Part of a small language model's weights.
Size: 9 layers, width 224, 6.01M parameters.
Architecture: rotary positions, no biases in attention or MLP.
Training: a variant of Adam for these matrices, 115M tokens, 14087 steps.
Each number is 500 + 25 x the weight over its row's rms, rounded and kept within 0 to 999. Layers, rows and columns count from 0. Numbers have three digits each. The size before them is the row's rms in percent of the matrix's.

# layer 4 attention value, 256x224, rms 0.0428, rows 34-48, columns 0-223
110:542497464503460518468526512461508521485478513494499530475447457490484511506524501537507510517507499504507461499507465473518470490497502499478511517480489486497485499462554513461499508497481526509516496482520518528493496521517492479519477537488477479485522505528472513479546472478506514551480514490523504518462499539541517526528454490489440489472465538501471509519477514557511485517471498490515503463527490485534498475455479547538493490453500494524444503510500559449444520488498520521493471565510517501480517506547521515502515467462508475496493487490540471523542505499495444498543510493487502517513501472519492494504538524498449535484454531519514476488556487501508504531504
108:531487490498507471512490513457519480460500513482494491497508485446474526517460497467448508527523511496517490507459490521443530519517525512498487551509505485518527498469519505500514532542479503503490464496509496507494478524458455495494511516523525478502508552501495552548505494525508504530505497486465483501496476489508480508559526521534537492523432500497513503458499481523487504441493486503505517508481508496545505538487476495443515524472518515466508514524532482543490446508510510514498521460501491495521510490521485491512485491528552517483544519499532477485449478490538548466499480512482493497491503484516541474523462515535516527540453475473514544482479460495515541529561
106:478523478538503477535542490448532508433550495503494488495522527418504517445479496483442464512481510535499486507492522533510498517507522498471480491551530505491493441514506496520514529488495530524509524487528523544532512517506509457510506519490470463544455499489530490520535444516525488513504485491500488490464512526495501502513479473558490516479501502492521504515489478490489485495489523478494555504492519437521491511534475533468503515474448496502476502504494504505514539528514463512511447487490508441501544462488480520469436512492517474490489463477506473487464481469530506497531512477507508521466504511496467472515512512492461497476510507458513520523513482499486494511479
106:498477525534473476499509464512512487525475537539497518496500550493509553539498481510471518547506517497505526470532501498532483481480489522536501474474507551568484508492479476483502500459496450498514474464445511506523512471510506509462514520472499525477512439519490523540475523497471495498487514483488532532518510508491517527464516524460486486507502532523481462482502483480517544522497487512484478517508469438444491512520506481530516505446483469507514512466498513526487495504505518498510561515493513515512502512512493510482549532505497472532472568484519451475479476499519540503465478537529474501497479520516481473529514477528529482509462491486496536528455538465458479487506
110:534500492484480494526517477493544560505461484505502470466531517477507485515466488476539474550489491504502509476496536500493496513503532477469486513487497472466491479464535478504474532497490496498491517493550471516517476466480497474459524508502491549448478481506484509486538512504547509510503467517470481507483508482482505530525509479465512472500515497463486518507462444482473498530479469495520528448504452460480553491520489545505493493546484481464487533520518505528486491494532478556501500485482542499481503492490450534502439481495532514471452509490533497486447472473491522488480483509466492486502503532505527528488466457524500517490496529521454480518515510538511524444458
105:487529487497543489494493460481543510486527485503520528465537520486499490523492492514486504550504510471498514512526510517493527476478530527482503468513468508512487548488560470557465510514512492499506505464482510484492545492528497517547518475467522475506470497469491502491480496486523460487482536561480477581493536560484524521505470488509524501534500489470497528496487501472512521530505501521548523528500536505523484552531487502452518503480492477451529497529503493501508511464482497503508517494490496443489503524535519539503493523505463458501515444517490472513473503454481489511513493468558515486529522499500492474462500556482506514516519487484514488512459456474455524483530
102:527496477530519479511494447491489469499496489516526521478533534511480469537520517516504503502531490512475541463486489504468511506511493524538511486529513471554513475473524492530477498503524500521491458504492484491492465529515514545478525485485511465519489502497508516505518492534501520502494552465473455509502472521542531541519483495508503449490502490465499494507496517532521548519456474507497560478489500440497475503478475495468544515525494521518503513506463482524514479526567498486500454495482509532504554503503478558463500503525504497483522477498490537470505482509516531535510537511528500546556501503543559465497522528503539483486568499505495489543510494543533488500523
100:512505498485537500485498494488524519473486492482530479459516494508472480519486503474472485518463550507507494496513560494500475489499510469449438492491510481493514517510479508512413500531483434476519474502470466526501476506475451487501499464506604500532453503536457520500545483547472491478500489514492461503511470520499493488519469505513519463496499495481452507496487506473494545523524496505555485505522543499536484477532498513484486499518492486511499518522526487502515521447481506492516512510460477458504536502489491537509484477509542524493519490530520516523441494484517523494525511507478481510508495545454499514466510522515466482512498460491503475496528498498453483486460
111:459495509480510480534485485486518428527523462492461475445474515496510516526505499519510504499508503493502500527530525491491516496517483472500508533525503551512514474518468504523500513465541496522495533477494469485493479513491474456485503482502500463534518484449481483490491478505491458503532532524505464517500523529477519480495513515465486521544516510457517449510548529483514520533495517524464510473488477487496435516472492460494503502453475506497539510483527479479471500485515491412511447465498491548502461493498491476500508526463480501521496531470483453467526480482527487511496496492552517550476482494475492490528513526494529497504526453478532496505466476523502458547532
109:479501473483482475453527527466517519459541458510524553526530500514481480474506526480476487457509504479528511466461531504515503520515491491470486495465522506441477503469561482542492527536483554542485505487456536479548507484512538525520507544473513514486506533500483559470499480470504497485450540535538490520518492522507532497515438477542489479505536486479544487507436515500492499505500528505500518492490540483539529528504506481530470525480465484470490506476506536505494493466488505493502484507511501487477516463567533489490488519484518502501471519538474518537510450484541521474543506485494524509478499473500474503484501516499488495491477484476508487485525499498497527480490
101:479531498508516481466498479450512507535547530465510500481479496518532485505496535457468501531534508466531498485508525525447546446513507467507475501512501532463525522553451497533489494520537493459496530536509482468519520505486520477506439485505505479520484506498495522504492495507484488469498478545520497518491489450523494477495491488492471515533489458497472494477498478516507515467533486488527453534539516513513504532524530490512523470459471477500464490540489461534500459513501528498515512521488508494493498501516444467490487497462524496516484505518578540516498492451497457528448542511525475501465512493544474472521474498492505470540506512476532512523472515482467491510517
107:506451512511490499505513513509464479505510444512469488479517484449539483466492482520542516485537481521508504442505479489503497487484535497512503458500485511499506483550501514534525488564491527518511501510523536524510508493506511462494464501482486500479493513512493468456457506498457512453475472491501500504527534476545541492460494451512463487552524466491502499506504485492515479508525515525525532490488489547525536463530513537528482475462508532477495485540463462462545506544492528524515451477528478513555501495514524531506484508477463525536463531505487526440505474492507518502492490466504514513465537525535510519513526512501475500468464502501512515519528458466518494471485
104:505450501502512507518490480532470492542463525483514477470485511475531522452529524480489522524509482471479503469523506489484490507460466546520495483478491535516491540545515538552534517517465494500492477504473547501488511527510520496504468475503479494523535517501529516475471480516492512464470515512538507538526458489521498552489483480459475527497513489518526472500524470530486502530485559525479505502477506500493489526527541474521482487494507503475560482519502495465524491511511513493508552528520521472505546476531525468495525575536514516509462556486507493505502529482511515463540470463539506513491517486491534463513476510509549491499465464561499478469469501505488519515502
118:528506477507478511476512446503523488469464510562523531477506483499492467532521509485530483453533499506478545514510436472457487499483520471502482473506511485522546494479493489518457490497485492475490521492509482501517524485505462529515501499476465462528503515497529465516487490517519538516492482544491472495482494475503517505553524494535539479517543492471518495486460516497497525478491435512501496514494472511499498499465512555491473489463519523503483474480475490518495552490551487514489477466485528527508511500471531517524507496484486524473510443531453528470483460542465482511494531464527490541494510423522527521478506490544510513487530564530499513494510477469494516481492
102:496488552557526484518462454513469466521475510502506484520483486498484511539500482463495494515458464486479511484523515547513493487466484472509487515526506550488473428490508506507497524465537491486510498532528529459524493497509554525458525470515474536503527517517472531501484473499533519482489504473539485520525503492528511510495505545453533471515480511490537487493496454462552475543535509445503520524490531489479481476468544482484485485498488489488483519516511498539503496497536494475492524474488540515511482529518501510485516507539500477478473527524519530521484519470540518448532504548517485535515480517467496491537451507545505491486477494516510482518460486505505508560516
# layer 4 attention output (transposed), 256x224, rms 0.0532, rows 34-47, columns 0-223
111:512471530520490495501501530517538522507523515491494508522507518503519474455440527501519468516485459503538502484490492483509479505471527542481538513554532525505524547540506488505501459486487507463521480473546525476518447503497464528478485526458515495524515505493463550506502489512508471499525508472475527527479467527508496478499531507554479518509486489529539501476494501479488528491517505462515459495502535486507496415490439494554504476510489507481511505541513474470520474490487512506502469476482535474498536466473498532490486474477503490474459459483507527461506482459550525535471462480518474544510508512472495505528530505516518508546505446500483488496504476509500532465515
111:473498491500508500479540519522492546512530520496490471468516489529517498507449482522502544520506502507478541479491509507476475516502505488460514490522467513510515499502529498519498487500474488493548515519470545502506521491552516499479512489496546537522515477481473515527515490492500501494471490497516492479578552487456493501493470497477456481496511472489519527455494518490448476505478560529479467554477536541514503569510535517515480458490472485547503500478488527544513502474507507509456507484509519469463442538482515458478511503477439482479488526513452461507520513484472473538490501501514521477539499512462493500532487493473472507500499486493499465540496509462535489526539
108:455501488466533536498507475515482521504531470480520509476492546521497498471510454495481512521498498528477497530487515462460496481550517503519518528538523447524568498557512494494527460465581497528464488518540512460494503444494504531515496496498515499519546498448481484524465518508494505471525535516509454493540534502488513507530483476509534506481506489525520480538480471493493540498489502526497515542522530534488489471478529515514473487510473503525537476481512442529487484487465457470505524476505525490492468523524521538488498503479466513484454527520504493483501500462511482536452525500515491486503493497479496463498449514510514525493536505499482528509461493505501495548511
106:460471497482533498479471545494551509483513534476495523499472516476485558492501488484469469467481460507466511519517511527494486505485478506530458509434534543421509471473461490516467491514479525524468508492483482537578485535532445515513497487494500521501464507490508463482501548533498451479477508501493504474520497483532467513562515503489509479468476510490484516528558531480501467462530512490548491474514432493503509506510508545521467501519520513516505543493469516516499517519488488509535532484522471495484500520472476466508472507528504478505511513505510507492485500522527464498519464504495500480478486506494490487490508442472472504521512484484465512537539491484500482502489
111:476522473531510539532510467475520480492471529467535555471524513487499476453491497545509532502516463547492484487514532520456507497482485540475464473505514510504469524566500527487485484519499481477487478458513476533469524468499526541513452488486487523515485493531477472510510497498491479506521510486493429488534512512502535547514539496500493543471490519497501440536450517534510515490502549498461504507491526446502445494504516473527485488495507477457503500497469517542539469492521522481564494501506511503548479503487526507484515498493453479508466491515491495510510467507530470479486490520495481480508497477512506469467497483462503464498480525510469532538505490479524538514533
106:458508518467518502539472479534487476525505444518490536494487499497521511554528518464507528551495466502536495499518496468502481492513468535509491563507436518464504476508503522479486496460509507501475506502525499493499493537534516480526484462457493500488498506548474452444489483465463498474515501530509522476535499478483472514465503516493513514524514508540494490494520476479465528499499491507508504470498478492512551505548562521524499489435464506512503482508503485536430505502477523501483501496496494458496486478467527485497495482505489519515443525498468473481480504467475463503537520534548519452517471457485482499525446512499540510519514507484517524509464523465509492498496
102:508501532478535516466483445461483524525483518513447545479487525549466551519527454497512514520485479500496520497500527480500486530503480518531521531513499471471451486482498540551501512492477518511480480501510516494481532480509509507493525491517485528479478528556462488492519496464473500510484543503478503482532547510505519513488533465496508535539469521526511542479497528529522480506490503510473467509521504517494500503529485508514476508517507476495515459515514491499505491448469489542430470495458456479490456532512564502493466481512489459512517504531479486499502512523488467526450469478507545493515520511508439506570451506469476512495474491526481512487510476505492480488483
103:468528520537505554497532500517512463518480439510520531495498506483525492512524473520523536510468493526502542512520549503516504483496475504490473493459526480505512505516494548448517521449501522520473510489484498450509508517515493501524515539493517528422471463507457489488485522477502517487525483513512490505529552469493489501479521516529456495538557483513524485494476488521506522478492541501465527501494474505474533525511529493547486493464451479494525494545469508513508490506513526511545468491585498518500480505504533501513489512487504457536450489502481487449519484469464519544490519529485501512506495503475517508497525460487495530515488547519464488507502510518540538496523
110:505497509493531500505467441549494517515534495502497489494500506542524551561523514476470460489487510531456509485467526545539498465507491518537518513502471520523510492449487465509516531507487484508446494548503532488486501515515483535506504494515515496490506471537558495511465534519494458491517489498535537444503486476502483498533495468509510519506502482491493519467475493426479512480496504513485504467535470483489546483506510535477528524527511546489503509482462483492488484495497469485493531517474474506486487519539495477486485518476525464496544510495488515538498565506470491506493526523515529458496472487517464532549503514506481534487531525509478522450539540501458462493481
109:506485503486514505535536507524534503489515433492478491536511530509479460480486485520524527527512492457535478473499518479476540511522509532468532539513514526490502482534479498497549474483527487473494506506519500463541461474517518477542519522458505463505486476516510496519492474453502530479541485523496492524526501455505528482510506451487547517479515517518499508517472482525442509507513432513487477483520473494531530486536473502482475474516440508562500498516481474488461516500491494525536477495501492465504522477521546526484515483523484467487446535513480478460511503489560501484497528515488457503543469498466496468490517467481494483475473498490507493530451521499450499488505
102:481478531473504475482492517506458508534540460543587471476517482463492487503529488532515491524486502498442495545523499513499478543507486505531508521479463513487524506484512469455514527511522527541510516510477489465539527527471515501513485497481538524483477477507508516516504492469509535466477490463443477495515482509493541500501509519472477473510509503509466508532539494456484490501513506505473528540488517507514537486509502485511472477525440500541545434480489529552477542534511525492503491535483507517481498514491463478487535505491524520531457494474515489511546477462495527530506493510517496450505469495472492495523475476472500518476490485480475526511536549463501466483508
109:509487536512529524520464512504519496500478491507488485507502512490510508507556481491465439489494450490486426489450496506480505460524536442486511499523514489509508507525518468521520501478533473520497494513498499505486502499495471503522507478536502482525524547531532498499538544525516520494524463476510518504495476477498527522449496510444527554513515462535481505536488461473530489510535444513503492546498547453505459447514519481509492494525516479565480497489521494457517520493510496518547525506470474460499520494506505500484510468528490491495516461546491495480487469501516549500483522494489561479483549517452537499488468487513498480513481519507519506510464531522496510469512
105:513484558469461494533446528533545524467476457500503480481459511486515518488510526452463484505524501491493453461471480466493534482529491473475487508494452516495478450471482486518482515486477448493474485469513465492507494463530507464493489506522498483510478481489551511501488489504513511500506470519479499490484491470483510478451498543516494455492484450527496501492539516523498471462490490504528490474496458477459538483525496501507493484529479487549507501509512489497492492492532468468515493520467476469432516488468506522496555509504492485460478498541516484517500493505478473508543464481504541481527491527485453521536470445512500527469497535483512509480514507443526505493459
116:504495482536515508514528511488466501507476511497496484510480502498490525507513483521533454486472485510515534478498505502488476524514491527546539508536507481519467547488539544514518551540518460509523487524502478486483551505478523447494516494533541497468485540550456493487534479472508493481480512482496527451441509528490497533517501497494522520479481529503489470482489506503506499513522513504509462527494517495502473519525492490468487521486511454473494488487518512466513477515461472561434500529494509497494507497515541535542449489544466549532508457473505521518481494489501480477494518510495487503528526480485503516516430525510486460525460465521506457476509485460553482527541